Each number is 500 + 50 x the weight over its row's rms, rounded and kept within 0 to 999. Layers, rows and columns count from 0. Numbers have three digits each. The size before them is the row's rms in percent of the matrix's.

# layer 10 attention query, 256x224, rms 0.0478, rows 126-127, columns 0-223
183:456597524500444510482456552461517481558508533365550497416502514586597560501543480497515510544475481521489517507521415409427514460467597468532482421459484455433530512548423434499556585483505480545471519486538482406491491523563520628461525502540505506587384539557385534538510555570527513537445509453542567531536540511515486570436495568566535478590491457445532479491502476486476465467518465465407442494528525472476433546510509529583371461496502408471506456476555488522466518555524514534458543530450573554455567509441495506509588504484541543439573507491432425625455593525474531544543559588501618551543480446449590586491568519501521500564558452497553459442491377511549477552474
168:644459510604578448539639512471496491536480517501467471565483477556517516461510456542454548567484513599527487551504514490493501508504594461471535554512500593565495531460559485419537463518504606482540530440555557463544456557471431504555481532524491487477613472412524629473475486413545485519524515494399496400441520531482528500535581456575552499527470459568609470431464516487542462429572468469501530559430475462479455539510482465439498497450459490543555498431571553512517490468472442492468458438526474510437439558400508573511652503482566509569398495520562483474544481434487495551442500546423523559411504413502484561435537480408513485510457451520499522415507344515490535486485
# layer 10 attention key, 256x224, rms 0.0486, rows 126-127, columns 0-223
158:475513484512486505472489507563481514473414447498515422471558435451459532452509528501572554606478562543574478498527522553478457363587406514526370413481523405457518499594593531618387460516474568571463522540489505462495465541523575603459507420475435462502505500474500588534495513519496458519465507466543547494508501512429478561597466448496488505514432560525480419446490493548533506557530512411532511513440461553468439559516510445552454486552539565489437576509505517513484543486528456538491485475553495545527507472471511538479531573501489605501475454472417422539463499556598538453603527520451424552592562343451475468525492473482600595457551448584493427462538567417460473515502
147:506507622494501505451531485558481494476527390470454504597450559536482408560521427502454517640479482423536470572634476507317508619423511501477560529539542523499523484431450480436507426499531499511485508441437470478509349506504456521527505589575492479467514459555514490475505477448466445577466512545394460560551509502418512495498499513561452474534452574482522562571438477616455577526443500517456427550535444475474461552475532555476498525444583513482527558496549524525470566528476508498497457515493540508521450459506597407524472594435550565493521523546463534502552429501450493512435512472434529527430517421474559457551539494448472518507492353487571531490448480565547511426540
# layer 10 attention value, 256x224, rms 0.0653, rows 64-93, columns 0-223
107:513516521582591558422502423498480572494537491653498535531485573429466478492511531387561566478467527538503424470457593406527553481459556443467535497574474580532481462504449459528540453529481455580474496543644477558515450506522500460544468455453521466523434492443528530455445419524486462665562435516519451460510469507457462553484505477418586554425529474430528495506517508556552574524467552471462481498495462496515581508422397405464530549593452532403504425502516473538498583478449625477488500463488475549433479536601507427493583463499598501521545545575467491481548535555490512454475492537539481524476513495513507528437621460509568527534480470481500523460552478411397447538464
110:501499503507593512453521491501462542513546507453505523447559447474508475516552522504535405507554582498479498491548459530477478522496554454488451526480599474555549558518489455552451399425461525408474499600475495501584459548470463522505437421489529605480511612511459484618460438530650526583449503503467451526564465402561499483512454441453523510527490396524499540511554365474471470506463556473511478547454605517519460502514482515528458505471533483490610529528502469458521344557476566539542505439441562523464612571469460498474542538547456478520414495572513417350589498465477517505604595544467477522503487497520597491493526538522514507440569578388562499556485531514520451483526
103:589524518549468467460441469521528542524477493604450507515528584502476489454554377419514439499563542542463610524480542477486495524594471433543504519559496479452432575506581449427478449486479590531514569523475534601523506527491434496497559519434526485425515490514478451504408558474540465426522500468449486515586568501471507605473553555538493504534487382488399443579536522519448493559446538488470427477515499422590438568510463366600479509492450519484473466493500432581510433542480409479460419574510377529535521538527514491489520615461516478495545461452526543601521527551540524521401468466515543492452495465581499567523446527565449472593481517445482432493589487500461425394530
101:508536530536531523524523563485513589516528529523390518460612435472489496487484539412536528511477482564491537490483479523520507555456517571538511506455451560580514473454526501507432541575500589648499614489518491528495503522478590444430530527522490593476488512616417410510509419411467600580436458493574511476555465606523574523574497451458531527573556505498504454483468489492512487498475528460516462495572574471475480584453534596560530568579528505469482475409469511563491515378424533429458532414531544527556551524488479549465431472502503520566453544521533566522471635455515485538500545435644473512487406460508554499475526485532431487446485470500454487563423472542508367435470
105:569527555468479547467437407449472525552530521464479482448416502453482533502514442460502419522530483551416406434535452460482509501470433577496569477528494516544610501477524513535525510501530587528506593451482487480423540450467514476520438499470541527528531572468524588448549473463429506562584381481431623432467595419556461413536577448469528524478500582644533458512565520472522450430440484530533535481504446503503476493497441565454505522452503469507530637527455491443557464593486468438548519500537520420528529641539537532462566455442544568492539498444538514537465577562526567428513456492548565471495425513538499539355552539494508540513483446531536412594452501442511550522466
103:430553461479513439493457546428531508561485489545439501516492523486536553530476495443506444534494500464462499511476528513508518454503472502437529475484434577476505536534573482473463503565523498507446411602512551521341476440435445499466526496456445493486547583508505570564460523446572479521490420525565468574452464570530498545453589515549512445557456449600507445517456487506517565531467592560432540488427521432422510532545471467458531557517412461472436516461379516501497587565456444411473480484463507603567457625506513508620590520443502527485397520398500474509579474561409485494387468453543472485487487504373468565547590467516461434450474475448454590469474535512575495486606
103:445508481426433490481510516494471519428477478460537480532436459521518527529582582466556462489496472539549533512527524547436467498564484550435506591643435509484428481494483489459543474531461504501516480493432461478579547493514598465448536401515451610520525525403481512484516513492455529480419494476518481493505417554522463481513556449428504538382454435574411624487530496418513550681520404505475512514449519535554433499482454606530535506568513483574543482412603597458479511481516435495451543464450419430449463531529513445505509595413416496455434516507503520597457458457457440489514561435560547487486514539550511475541435463510523571456551507533436498496613530449526452441407
099:552560511544562561398526536565521363424502528523460454499491543527524513532430462538520513495553514415468490527558432549473449469572526461570549456412479536434546524475444480470503540517461392517423591541535534446517577527477543516430569537548466525505548441478472491387488471557532446467533488554496448474530524408530474498444529510464515459525460530525440520587520464514456544526479514496495477480425581442634535516536470573424436520583525506477446389484547498524462569537532447552512481522474450545569573634597486443554468508458459585544460527537451511433464551468421514451481648511434477521499495442527547483529546451543518477562549547461452569403467463426536510589609
107:519548506458443424501496537516505512467585443467523511422535513391473481575533445449574456473481435522507501521500473484483523506499432518470560568502476521452468491479542558525484572443423438484529529556510481532477520494524512435511461443444520485488474543518490484499498546561440522434540534501551377485653540530558479387517400537500547534532465546505515414457601572503560472501379456458421578463433454530531595571496604468502477530467384580544512516627546446423444528435474427457530545369500499469563466531450560485555486453530491450518452546487489436519462548479530521521579413493522476527511451501520491467504394526439572387428572449516535555491520498534603604458545
107:450556517548481601452506504431523460533469415422479473487488532430544534514498573342546551501454449506513486501452371579528498522491519473492489573490537513474529496588548534510330514515533596455434514609470513584574476452475541465487437563516509542499489451463537482414454554541605465530499560531505511426447517431440502466457443429503517465442579439424564506479546493464524439398496483429492542521530503529494557537459423547490479610500480515494587515543559516552578515535558445410524473545447446479480510529451596524534512529440494458490552465539539491457497545508583482490579521496577451455474491529410582529571437499415516583453437449463510470475433516488646497488492
105:544569520470487471485486523496476393663463498473572594484463510439492509515518504433474469506513571402531493454493511581473539503535464629486469461514420532518515440459502641526675584569480462519465442482534586530469498473430460562490480476546610501470510449582511567516551445510479447615487585517558561473520492539522502560591434527444460426447508531480473584476525497564509607528480505495472552496510606534476510530518489501528536415456541430520484519652390599490473469534524438459445450526458496559454516399490444460566507557475510502592487530553481517545548487442545388527538473480490533475462458510501494464473507534526435482538519429438510449514472506515531435524482
102:515552526525450418472484523535529467492569564512532494484495556527555627522501540471458514494539527481569479443617505459479519501510507523505501549587478420522474472422560495527570454542568474479466430565515599456537569599494372464491551513475511580502469499470545470525466400482504540538557450415458534533482494483483461461525433515509534512546546562421555558436495511548555540418422453574498519392432465414494423463474572477416561491508512508486442476583551498538446531521491503464498428479451465530497489584535576575478516388436519576489362487596521553541407449485636491534535554391529457525531475526577519474595457510588497439529490484480481420568499486521463486482603
106:472485507503500511522425481615559468374492554660536446535590502475486509498511527423498363522490500473509578534491523612553488465504509485552487513451478468473495559514559531433511468483538592514479465409503560478486581495475440494507496558569492520567513422519556493498501479448581542467483568490503461479535535445515405492478612594421482499589411482501610473529506531574556564461469485448583488467514516445495489599569431418444501503425501491416481500544436551476498542523473416544536565485529525555433467540525518432484563458415643485526502517499550498409568521582501374522507551507516475505499496521489436545442584457462525502607435451604497483491578496493496513506494
098:412505497439441507593548441447525560473458462443408468463480477396541568520480587456503548488482517495551537439503511331470453500441551496507434461512482574566447521466516477501551475502556507532453465465410577465457489479486501468487457520354525425488553486533521518560516489584530497452605524487463537516547560432468527621466511529603514526490478502480533481477503418520523517550554459507487573470473596574523505511576459471525470386423504560476487468531451490531494506530482522479542536508450525599443461502536544437494449512504490565475509667487530497489481450405465531523494503433542494578468477501581452448489421443400587463502429481349499509559481425398480495480413
099:492527509513473510506536383474535543457522523576561509502432534580550556538472495534498487533540454587547435455504436618467481504518498498500437468521464546463458474476500482484496501489510411444490458508481535553543517488550538572525509496514599524530546521508562522415481448531564490511462485547475427426591498462452525521588506593594495520465460549519425494479634434493485469453515571561578528583435501424441443526493471402513539548432539610452376612498548475503475449484491482490506411531478516461517493513495489455589402447488484539485509621522525579497535474653406507493494480577511504571459434498535451457429410554508543514501441569471445502383527496535601415515582
101:514491530547475466402506553488498590539556541467386451546408450478462472557486450541529620492515569455510622413443478545487543539468511497574492518574506505475505486493573662487479420503508582550500557446477385560510434562506417511524547433499555514601580458433540512453485484609443474569510472484492532472577507575455447543540466444516433536505470505506558419463539514479492457559542510448435453552489420477476529485454519515477555557522535518510438466476463490530508535458470462542520513471417543479560520461438459491496446615575533449609553537534505558457538420493476516522447573494455493408466565557504450507482521484433577486541474562494451574588421462474556592509606
099:446502467594467563481473537525577568470504593581473560547499558496553485608472502491562501535481469478498424517481471302487483501480455578545492503418575524559592491552443544473518487446457370545466443488537526457581513467546438469423464491490407506485494532438482419492485512434411480453399455462463502524500539574512523523645453481442549469507497499527480461449503572555467434538525455469469463489454494522522549491486567422423539472559436398491529516575481568642475498526534459555547426430534406476435538566577486499446569495501522477439460488563561498500508510599445530511610532479485512490509531521506460590471522443485552541480468512490514410563544505550541449482440
101:532415542521537483523483484461481487527503480439536462432482550582528461492506628494530487514478464465415519556488522331576523472440500593480512626614435552482504492464515523510389477517477529443548492482452485499494557653512588463465433510536521469533524498464489525441514521482469393602493532445499554482544559531530542524568419566581431477549439485519539526391559497483532495531545583501407472564485624548542576487587563514439497496478391431539563454419522407478463483446499522485437489478543502514442526536491481514454535468560438477540496495571521419517458583446481583433538520470514510500491409471424468464497582494472542548451491492586510579474600484500496509500463
108:443492522407435535478508466471470559520512511471619472473462458584478497470415507510499442533527374500537554504493503475585562545570464537508533520535462604566443520482524445551472594430453395504458494539495509566597467408472493490476530667481520522598519497552471519418481455399487433426481544479518433505510496516495452527525534480538442533539484455502427491515466573509510570400464479482500499482480457439487428469550448452398585447476615586377565481431480496487517480495476465483508433461461587457520490471550524510466536599625524530532472498493482520530448552560534425517448598510454475536536559475555405547514400528484443436477488435568530454563456491488439481556513
102:506504449454581485559469472523541466569452502454533541449468563471464510531542509428407479495617419483474580528462496454480533467468544519587414522494529524462506500528441542495494518451394519546504527449478506450395515432506389550461516501502500494478475511448543592391408383493443538467512509545580536545522509541481430522454456432591511591487529428524601542529453606542468514469437485448514501444456431566555539504470555604499525475520438515486482483442513402447524503480552454557575448479429495371488514493598419457464427485452484556481396534416461541495510437515488471573540548506565609512523465485488554444513464458477447593481517468520561442510581546435414455499567
109:444537504514517523541492454579451553541526525564620517480521588506437494537537512548455570488464480461531420487467540501412494484571451521571503459507597588491554512509514562486534456408477558508512525530461477474541476560519481458535443551390528499536488421556555594477521587526532490506494429471543556625439413459508528482543538475487478522611485657583365467474375584479544486498495471500389451469479500496531423516528495468487454583541497413585527443485430398522541447464492536435473533487536428498532563410582472527562506477490484498430508547481502503465462515440492493524575551539518567452506569492584477441491433532480488453511551491447460489513567436508558381510591
103:553428497492509508520529539462555469351453544500514443487473490409465577538618488505419450485488398434443514510518469486387515487445471544544518562509503545513525353435499515470388560544528537533466499565400580457508533414525524521472528471616541503483467517557507545454478481410558468412579493487528503556459502439424492499440493479416433474564517451470443438561577551490454540535492465545528478520581423491502423472492504428472557438411458535464497456527524493576489532607498511475534546481451478556469444493455415489513548443512456520544607589540492568515395454463487514486407487544537454561516557435465584592473545447522466525551524585466414503564491513492515490570501
106:446494513359539394498465485485551545483487491522544490437485482496458459510508527555569493470538484550500456491465469452476501596559482561434523514382451469519499504500518506513448459515595614576551541457485343477529555448436563450524450515467477443491564574377403416566494491452575479541547489478514489426503545533524470417538528439447445479501522486432492485520495569605491526500549506521429521507465532441481577500499529420497552492496558606476477518492546564467458521472495568422479414525458496524379556398505503552586539366488393492408464422503513462560533460437483505475402537460481462532522491443498576496465380539487503587519541525583514453480469458527512550504542
110:421441514514528470495460533505541473455502427503404514458571569495509501520479442488436514531579431549443427534470489609456390477580415536486532480590519538429502552499491310540431519519511436466457491652499531553556473575474463486497459527533497604568610566565475614524541514519450550526564474449538520526517556618504477490552599465500449505456498516430568481520416478527528477484498498514475492510568501486448513539517455463485548419504511574456450478565509531418446464561481464464501472499421457458509546413472472524433444565443510473538519576565490542536481582528529548582413421515420550491533427530404506516433570471538506542480439513534541528559495526437440534535504
109:488587447560453523453469498474569634563432541433589529532533519576447485509522518454416413532535487449529449574541517595455464504498436503497529641420498491439382477489525472398569536539550543439510504572507473426492513462549467512524561499598469555552407503585525483473438496544418461526541512510516527494465510389513562597460467595548467441483476563449498454533552482585541541556540511514588536528422596511649529473559486559471550503614500550490486505447517466466513519522439468467532476593540466556478573481493490556518486549515524547447518572444468570503518471453536523524463502537498474456531579445468471559435539507489474560574505538588544539600486534519577517536500
109:444442480544514430498514459439472476468459552511477564465541521532440431476444495522531579515535487558498554467526527553559516557492493582513471504547566528504452439475611515536471515579429456577458412413444475426487570492519556451489451437522475504443487612458457471580400474479432582454454544539518465475521524371524496460518579526567452485509527574577506540443564491540557477587497561399514498529503461499502546483472535458530407488545502475452533536455514517501471498399585453489528522516489434673366527483556498488399571465562571505495557457553537475496475513460571573486566413454498548467465490507556617476423487470456502526469480484427535517467375556456480433472569
102:509568477364547506470606496474482528451545525575491534436455485567481538475545557471478434488654604479433461561453504428556433486529495572470452476498500453485472437490491465516442497469464512510543456452494403431503439527548475494522447531484648452435499431472475387511567449569522571542481442475536448453535571530530548417576450429498435521467495499554565407433412467565530519479517548513461523485481450516471458451528451549552495515532491398526383510502501425479565518474631465441568530447474498487484529589527536469474538600546451533483623454499496440501503571481503482427493414424497513509450467518433438534538502513481551482503558522601415502496537537526492452431439
103:547485497524453480506508490501519475574497516525465447540474475490499552474550605528451465452530435535490465543501535515567499567520423495504594464522429493476571487545442494452563563505561557513430484461424445571532515517541470485501491501428504468437500490534513502497585523457570553495498525488461578552559528505566421470488504550466548527559425562503622405450391511486461446557326599561499466449503534548482445437478463445533455437407525502560545479539423485401528623508534505430489519476536466479472536549568568541543533531672477542486607445504515463517456501485519427516513480547538500470476498433552580459447451466489558376468461526528524451428427592492613499477412
103:469483473477450524560582501571553536537536507461424461503532591487447536474512495514417395529481495485516503529533549542502562480480492468444527508572560474476521463480528537517569449461460470524546481451493566409444562537454515532473587504509492541501602468587377495417427550438523447506365495486575494492539469462436538483440581522534539450628546478444442464578375454491543484468554492484528532516497464623424536538443471484382552498486512502415408508532546458600547533512430468557457573526419501432448540446523529521562536524462515532404549419569509516512536481416470546528475544543417500386493480515488495598475517470476494499532485516349502422524481555468501566556480
106:527514497459469463492471534562540474461467469428493517490438559517476477456477404561497516528488613540544525505428504571538552574524540531437467425562522554463614560494510551543415467439568469491501408537551519430509468454388513534424556534411415517501404492600515447433475536578588534515484429497511441568478446418580492455421568552521633446436458552547530521530558510430459493479543572550521518515590515433435607511502570484531604394508452427439481508541563521591562514473444561536536542444563446569475503491498537430469430508451539515530509537569519521500455467561486492420531560481509556518490460458487493525444539533520486484498499459625446513573521476532446509489580
# layer 10 attention output (transposed), 256x224, rms 0.0679, rows 64-92, columns 0-223
118:565451460446502413482423500515513477528522501482581483481587498559586504487511426536448490430497547500417452552454428515489537526553528523545505547525554425515471474454563486447436493508547578517506525509498490439521544472429490533519469564445509490504511542516346571568519490500532507416539632608574465532460601462459575454503525526462411523529529540529523393447547513443486409535537519448526403442493505563497461470485477560532439452487518519530569538492462466482442413512462456498502476512608460370484510536530510631511415534533417512435524489496498485463617393442471448568486504531493489392521458485507532457488475490424406527532517409508465400443546484573594492469575
120:532428528511549458531502551492533477459461561491503452494468549590524468528521481482496588538526448518523580518435477488497506471520492474448386496562425412507495487459534610514552632602512410444475528525510488487468594503505406424560522579415458506492573508492510536482578514461478524449477529460501443473505597539497542525455534504596412437525550549431526559481468621488501446504510432476481536504551431481394555585512568535511542509503439602557454446478474496499493560421488519504554527562541494469557472382501562497494551534471487518489603461450415526599404439555517510476504445483500463465512479509522474556504423496521551576448470508555512421634540588534653545476471
106:466510514452576528549560476522529461555494451419532469530554503489486517485456577536487592520558650498398430444508474519472473559434390483515420601519449595464519541537528542509509495450472432438437525586532503448521490413478553494527521513480463507577514488562592487496579449509543485591527434561578503454500505400531508543487553516475455484436492520565460418486473454524442503472506445507568563523512604418384598430412513519472548442520544522501524567515554503517584553489537485467458573571461566501496551527543482543553514519488493512419503467497471423447575518486408412470607576490411527532613454528539474484578526453437504496390532489544549475462481457506487524592439
110:520552564495536432486503523520440412460484497458532542488385515542547500582545462519377483493478536442573431537507576570474507436482429381441515429520618497503509428537487471495437494465506471389528510424487501494466531434421511493504439490435444454557551591458541543534537526519555538479572529486548577423493535464516417425417477458539506445477535477546549584511482518492463570481458423506414510573446483551478551452493474477559353450443505462441528495517499493505412504549449430544499517574459445457498484499603490517501583506499443501470411526552506461482496487546506414535463471506420555574527604507552523448545442522523566455569550547499537417603551479461467601571417
113:467537500484420528516539556550526513491471585496552527438494524462519491520462505586488527464449446520383571520494531496575434477535495489464462582520519475476486437571461491422509514500537454541546455550482610536605500491613520466555539412540430498498524475498627552544505597427546469504455539496516525611453384376524471552538480497558500455490512502366478547441469488475436456665523452594466499474553466405444418558468369453500456420517493499478585489481482495500460574462516566565465453472503434486608421486510442471474455545504478444460513589520529444554581434469510505474545459539448497494525581506513490537562401553487502463545500548526570482437519514497448486459508
109:526427521449509497505614514504560473507492551568454486386489483543497501469486303545500538494512600442400446420569494540460491515493470443614549546505586540460484517445467440530474503483511430543633474501501436550563485454485403547507524580487489501527503524562494450423543457586575474479495534424481564554490464554507512514443402521489539586542504542515514492539469512481555474455585552488599418508551579499525497519433433447522493567566468549496489516372538522475530452469504474517398500481526457458493582398588468417401526536510560478459468538563492509550464578546491519496568544523545500518530510452552530403550509521476438549508525499543515452432487427430455553537422
106:552511501511432438453502482569488532512504521535543544428522506430534509502555497536519444527570527454520433582481505481514488566478395479541524497480502577464466485528551419547408506512577499446439518489461527481468530492417409518480487564518524455419482487432500502517522556560508480503461362500439577501550515431549508511552500515501477501507553599510555461513424424534497560445518462416530558415592505539396515522539590407498449423513451477462345496590476449592418518533461629499494506453545607538483486365406573546450458451546559539499526424472498536399536546432508554483563523587445479516487463489518520473454432596566494516548460492433451541546528498542497560524560
121:446529441490543450557502471517531545540483481512490479497505475510458542485553481449426579493442529518433511512495456520384521506529568533499470500468461537531466427464487519576411480511484514482507472514561462564496516537456385565535500467514571564545510520515418404533419492470549460640536446526601522510529471509541550517454532481500572394581512559445530523548468464465477431559529470568457522599434472643394459490533486462578550542580501491585517549442495527518520502601377503409465484467556502528485413361454570518446457456544605400500540457512480496481529453501525446534509473433532517417515539556481515392542495429496497522448517540511587558421545442601450447477478
116:511440560442634537462568506437514511514531586506523539484504405589491480506534584448491501513534427531618490513459534459446497522569439559484453442555466478460469476547525516555520353505479495573579537450495479511540606495553459517528536531475583462512518452432485481506587537477484522612516475468490508517491520439462447527451457463525419513533513529558511500491512466571521592532605506510526549542511514568545460461477422500582515495459612382442575446439381514406454567443539461540453503548568575536488529408524448515411495517521437564456484481499474557451582532502467422388473532488510446511503456463468464548488584494525471466502398538454548382500496540487472471604553
113:478534465546474453501456542467496524572530582560591506502520514520506442521584404564531481490456599509535515475556497566466448508481487502529356477500525550529485455560477474496511410490414493461597495403569495489495471528518543482580550526445481449468568518453548481627472482531388555488386592591488490443455517572518476574549511581527563581520469524636471571480561480505478506608577472550467507464534501497478547515530540512481524543502468514571515429526532468533439533447545551533583448511429616406494466454506454562466471556415528563454543550426418555494494457541433526459409472432542446485528548480626435476504589575529459457488470534476525431498478485547445513507502
108:402436449464501508512462428572556512460479508518483529457484492511469433485545565444539514479415532476505485462593572530468553481514537430466482421478516524552494568502508425449491552434532489576512535584468526532511516446466578538463524612495345444492519580471477525490481534440573536454449459473516516508457446573526524496433553462527422516420439463606511528510444520471496537540498593458438438469495560552516491523533560539458511606656499474412469500374439420520445638456489604481523554582497549496449586589547498470432481418526485463512514565441611528453495514562441528509526460546470483525459449437478547444504457489498574497568462566543471492412544512525529524437521
109:520409487504411600547553501481517503617509418519477500452598432441502489498430471593530480482465420482514522546481456533553425479506528507501496381464514491545528509568471572502502597515440590529419525492473511550503547441403543476509376547553445478545488509574506401483522558507438429499470527575526537458468449417493477500487509451510456544582473480511599510515556459522606558461471531535430534526414450513454632506459590523582408496475528524530533478447469441490486452526520495531421529542554528501514432507527456556406489471484509480526564555462488482468435497485473624493553429511472549416442478546471449588511527377454532428466529553553466502471622520471511587520436
116:473396450461565504638598548473478510510550514512479476493469451539567481519483492499452634471533442545388533545498529478465515465568559483483496443533581538542482550445542408494503568475476496503406523495558412545583488440524525518463490403501433515468507539529463491534494455471529482479583457531469526449511481512464512473497508512525529565492487512452453419486588561555473521522519485489481437529618535464444454420541533461318513514473506617483482390542662529517569509482530499486419451527536542502408508486451457552581451532439456481484489489545478548458479406527579543480498449512558506388393468482453503442565507566430399478474534578443514515452438489440483449516481
105:565539548464494463465494536505523467563463652603471559471528551529552539584559513535515575510500507485544480434541450516539510573506429521365498519489474511540464544599503517478528542464499481500482558614465476513497532549469515523470455497631489619433484425567481559523399600526487452442470466400536422511431468582487420538568404546394421508526579496563526468539550521493550456435517439575525507523518544464443508367447535508522474475548476486526413492412523478425489487480542518493423475575535514468495511529509476492558569521428541436475617360489509520506405547463539423534478524473487521550555460518435484508515482506558507458576447466558430472478503517535438474482495
109:537527507404482478563474504578494452599377488529470515526534462512423432488526542478494530431570510491473515476543578408546509470466506514422540487474396447486497474488519507492424409396503531446490543560480512407469469475546419519493554492436516550451534529496500487536429578460483437546590444440510568490558512430482489447476559582448514496511549391478478486564440545509560477546521449469526515404468547453618488529432599579422507467612516500500480353459503517523468504503557519461571382496498511470431501412424515623407469579451552541456534595550485429573468493515503503490553539498505532553471513520487538553574580461403513495550501410542492544469569511503509487498474
107:484448488525526555437533516495502394578480470493610489532524413550493465431523520427392507526468545460531442501542461646533457496531437508489567510464448492541472504500543527562530546591468511420577477457441560465429494526556584495378549582472404454452522565472415433541558420524542512399516467489463473596465481450535567470571540535448591445443487381473517489579463522525477433592556461500518540406538550588513514459488487493493499507463555500527516509536476455543497504480525506494424501553528418510581387550518526489584463427513568516500485428575439494595527522552501490476500536471501427639505456496570538471454497517545482456516483494563477538475563539517446384470443
106:485558561474553440431522465497481439501520466466461487484535474449534523550553561476491489460424471531486506562584528519553604496464457532537541463491453498455551487480550504487502555417552559532518481412436450469488528545501566495528508500482439532485480439502506544485555420597512528562580521484610436549481550447569524514504485620474502459571480522452521522551462531363517544502413469496517514535552455432477514548561507498575455613361467652532473510435475417538573514363489516428463563521500519483502507475525463512475460534464544551476564478463538431418468434405606443387451440524509485448493511526398481526498574550437447429558486449506482452437516383410493540467532
111:364574481471510536514575418541486489533504486387565541463507412497501478613537486519465525529699499503517458523490464543513497483542516527517505432423498472474505564517515577501472493513534481510535555567505505608482497468567481486443511466563538519529502492508469543468478483588503582507435546578481489532420567470576503504429491473495487534477495596612532560547532600506496507415470404487476565460487399452464402543571584447539484552412447371543604547465504588472430533523509566533588474505552435422504532465500494490534455461582472550464436543512596472553476438426463473471520432484564484496520488501556513484499503558525474523529498443360447443513508497516431482466543
115:525560498491439436535535489499521449517556450491323512491492499381576551452515529520479564451553562482423525482522560534476527503498462474444449530482566427486477517543531486474567500523517567383523464481445515484439449514474489516563499478437522458433500380466475496511479569517450551494483359366520580494467475522508522520511591536528549430626473501535536583483477501540506483513497511557532479527531530497551550423395508587511470371484507465443488511633550568536515539453546483542481478473519518515476541435541398400517528426539466442450504543496546486568574438518525567510528434521585518463502447551497560509509579415547465476506484585558473536371498413508589544461489
105:551490556512485518518558496471502483486436490558509516496545464456528525502457550551557512536459568502577455479477523559555526551507457462475629457555527480533431467451469490456514608571510460540561493571586504448592498522491571505552483453499543442454522467450374533555455515504445453593451438489588396499544507482593604561572538458524464564508526537502425503525469425411547528495487649567490559510563462551492555508561420512597519421570452469519449490536469583519501477521407511519395467442476471601478536497520524560512574512586488585516414587524560470587501507530450404459470578517524486448432548503444500534592554573448478493519437503466489466563564512550494506423499
114:492464491469480448419564439460553500492468472444385496446545402489541495503508545473453426572449601491428516542517457466578484449428503576522469604447446457509448553517500491466519497571553420494511497496494594561516449434519451496535571451663525510414549508533448522540525511447543496434627563484553436425448489555516456507462407521485516570464529481403662443580512487478462492557433424459500571596475444550486589501528494488496526395493490424525468548507543468552504589504527479515491506493460527512540525549561492458411483515557449477538493508479509502500598491566525464446453500438463556547550442512417563526466533548403485555509556511461505521592590500490547558451450
110:476562520497412619515431463515515491551570499470388525400505531566496545473478490516503526525575551438473450552517431514607520456558508503379443475465499547472477548482522366545611530508400511449573470393499474539513438560473511505577406570478462520549425484479533504503495515482436518597457493545460554440594517501543470508473581555469579538518544561502559546518479500452478444467444491489414441589551456552512520545497379500380506453524492484567495506452517481419624457523462509515464459506524431485517482513467542595529439567475576518473518476395489521485525521501535485408599524511452516520503442494539450449530503521502558523473508517448492482528459554482519315449502
114:514617441538481470560473553535459497484480448483503484549483491565519504547458476523634503482501415427598552528515487470526511466522464435495525547543541504572514542424477493447514486447563493472481488582409581462402562543460454512405540551584428441554435461549518572487552497494460472488539461450504477484498460525432477535466452566570544466524433561575499588469571480475419493584463465470544536529567537509473472454459446582503502505423518503546566462474542479455519457457428402479519585447550469528427549515480469558459496488515546479624501577482440551549505534453473515483627470476475517506488531556539547433459668574581490497482373531449468488526457652449535456538461
115:622626552484528587574514428483420448587513530517571447522526515550525447543438513484488521476432499409501483471432508475505488491469500516426473561476498533565601477500472609518439538403450487573560513534484497476550536472471521474590551463484493502523481468425488510403440473529497539505496518630465663483423470480480547415480430456517522472548499449462517546486504520536423517468592475515509467500556476444635524470520562553475518495555617499418426535510504468499539505448406515505443491430488486509539482498571479466487542521558541494487466396528482476497529453513440502512642445453552423497493478516639442481523505510536525481561583533476431506525454543609521560420578
116:466532518455585490533538445592496487511540501511469444421552448462553511528519494526461467514511486563462535424504502486513578521535474357538543464571540571518583535588487576516537411571503486560469541435426601534477501582466415510454443558547553512492489476488487534611538569428446454525461486518462577520500467467528436554492594517484493570499490438488418527516533471439503541558471631391486518508499485503496506590407602428482470451504475472506506473511516473557550364461460565564526448460497452512474583522477537458589423499490512411524612414480494455534504540639446353519483515474585535482488497512561528458537420506473522551486489560490584471440533541481482481451487
120:509487541544571580591440541568503466479504538491541493460464527534540605560504467461558371541576553595509516526409531470459548541496531412543497440513481460556487504511470499435448471390476458539541556503514472542402560523508520506467474501438421414455610445542561479446543604561531459525577545471522477542494503498520492522487490509429545539570462441394544473545571468487421510413485515547487536448440379494436523360455558595379585508486501475492484519588471469412553491532489506472468552475562516456402500544539484587520501517460466529534492571490561508526512561463465520465488445555537396540502478498469492456479408537486520465482471417579529498502612440594511444504522
110:542417531392454482452550571531552499537458480481590503528555455487468494408484516485503541460454445511631402509514517470458535521490447527492526559457389446438478520562556469474560480503549426525516449534512553572537564510378514522483506425559457520499534572660476558381454476489574562598506599467482444457544517481532583479457514469479545535545470568503498627507513528522470513521441394484582471394479501469502446477511550481532468491489542518502509426615507526495522505408392533474506536553506452497515493496543458629544501474560495445458473551526501519403459512497528503566442557546497502508504595491627511458473498537471545594480373517456567504531560485500504503528476
113:545523511518485520479573449490513535432552410542499501419493518569584521517436514433538596523506482466566441451525470433462503453547441570376439517519520471497515466441541489469573537443421549502530568545576569520422444395447534487534428470589475432506498543563533477512578465478529477512507475493523500538511437565469472455532445507501572498448498572571524567516410504518536537562545581494496548483482502440504457561517554519519541558514494446516435481456490480523561417507537384475459549487506501499543409472498429497466444541393376437421452508497485519495521589594456523530428559472539529527447557493437518507545380505499465521501476420437578505494537340492512492592659
113:529658491506556441506476398495555466445505483528478516529506494480579499488452461550482480393541512453471427424522504454510552508488545495423421559434518489509557529481523468521463601562542576504473452429451479490582537510522494491423522468543479440460534493481501431587461477544557457514483553532484519549443560455518440522620609505540511509476472508493578491548590479584449507535441609521523478493493449482509551588439474560483535519552547528532538579491567446363491510499494512465437534515570486530451537433520562509469543428547481415545475456458463490458389450503497572588467510501456530629510517473455470540434569577465545513387473572575461550572450396491464417425569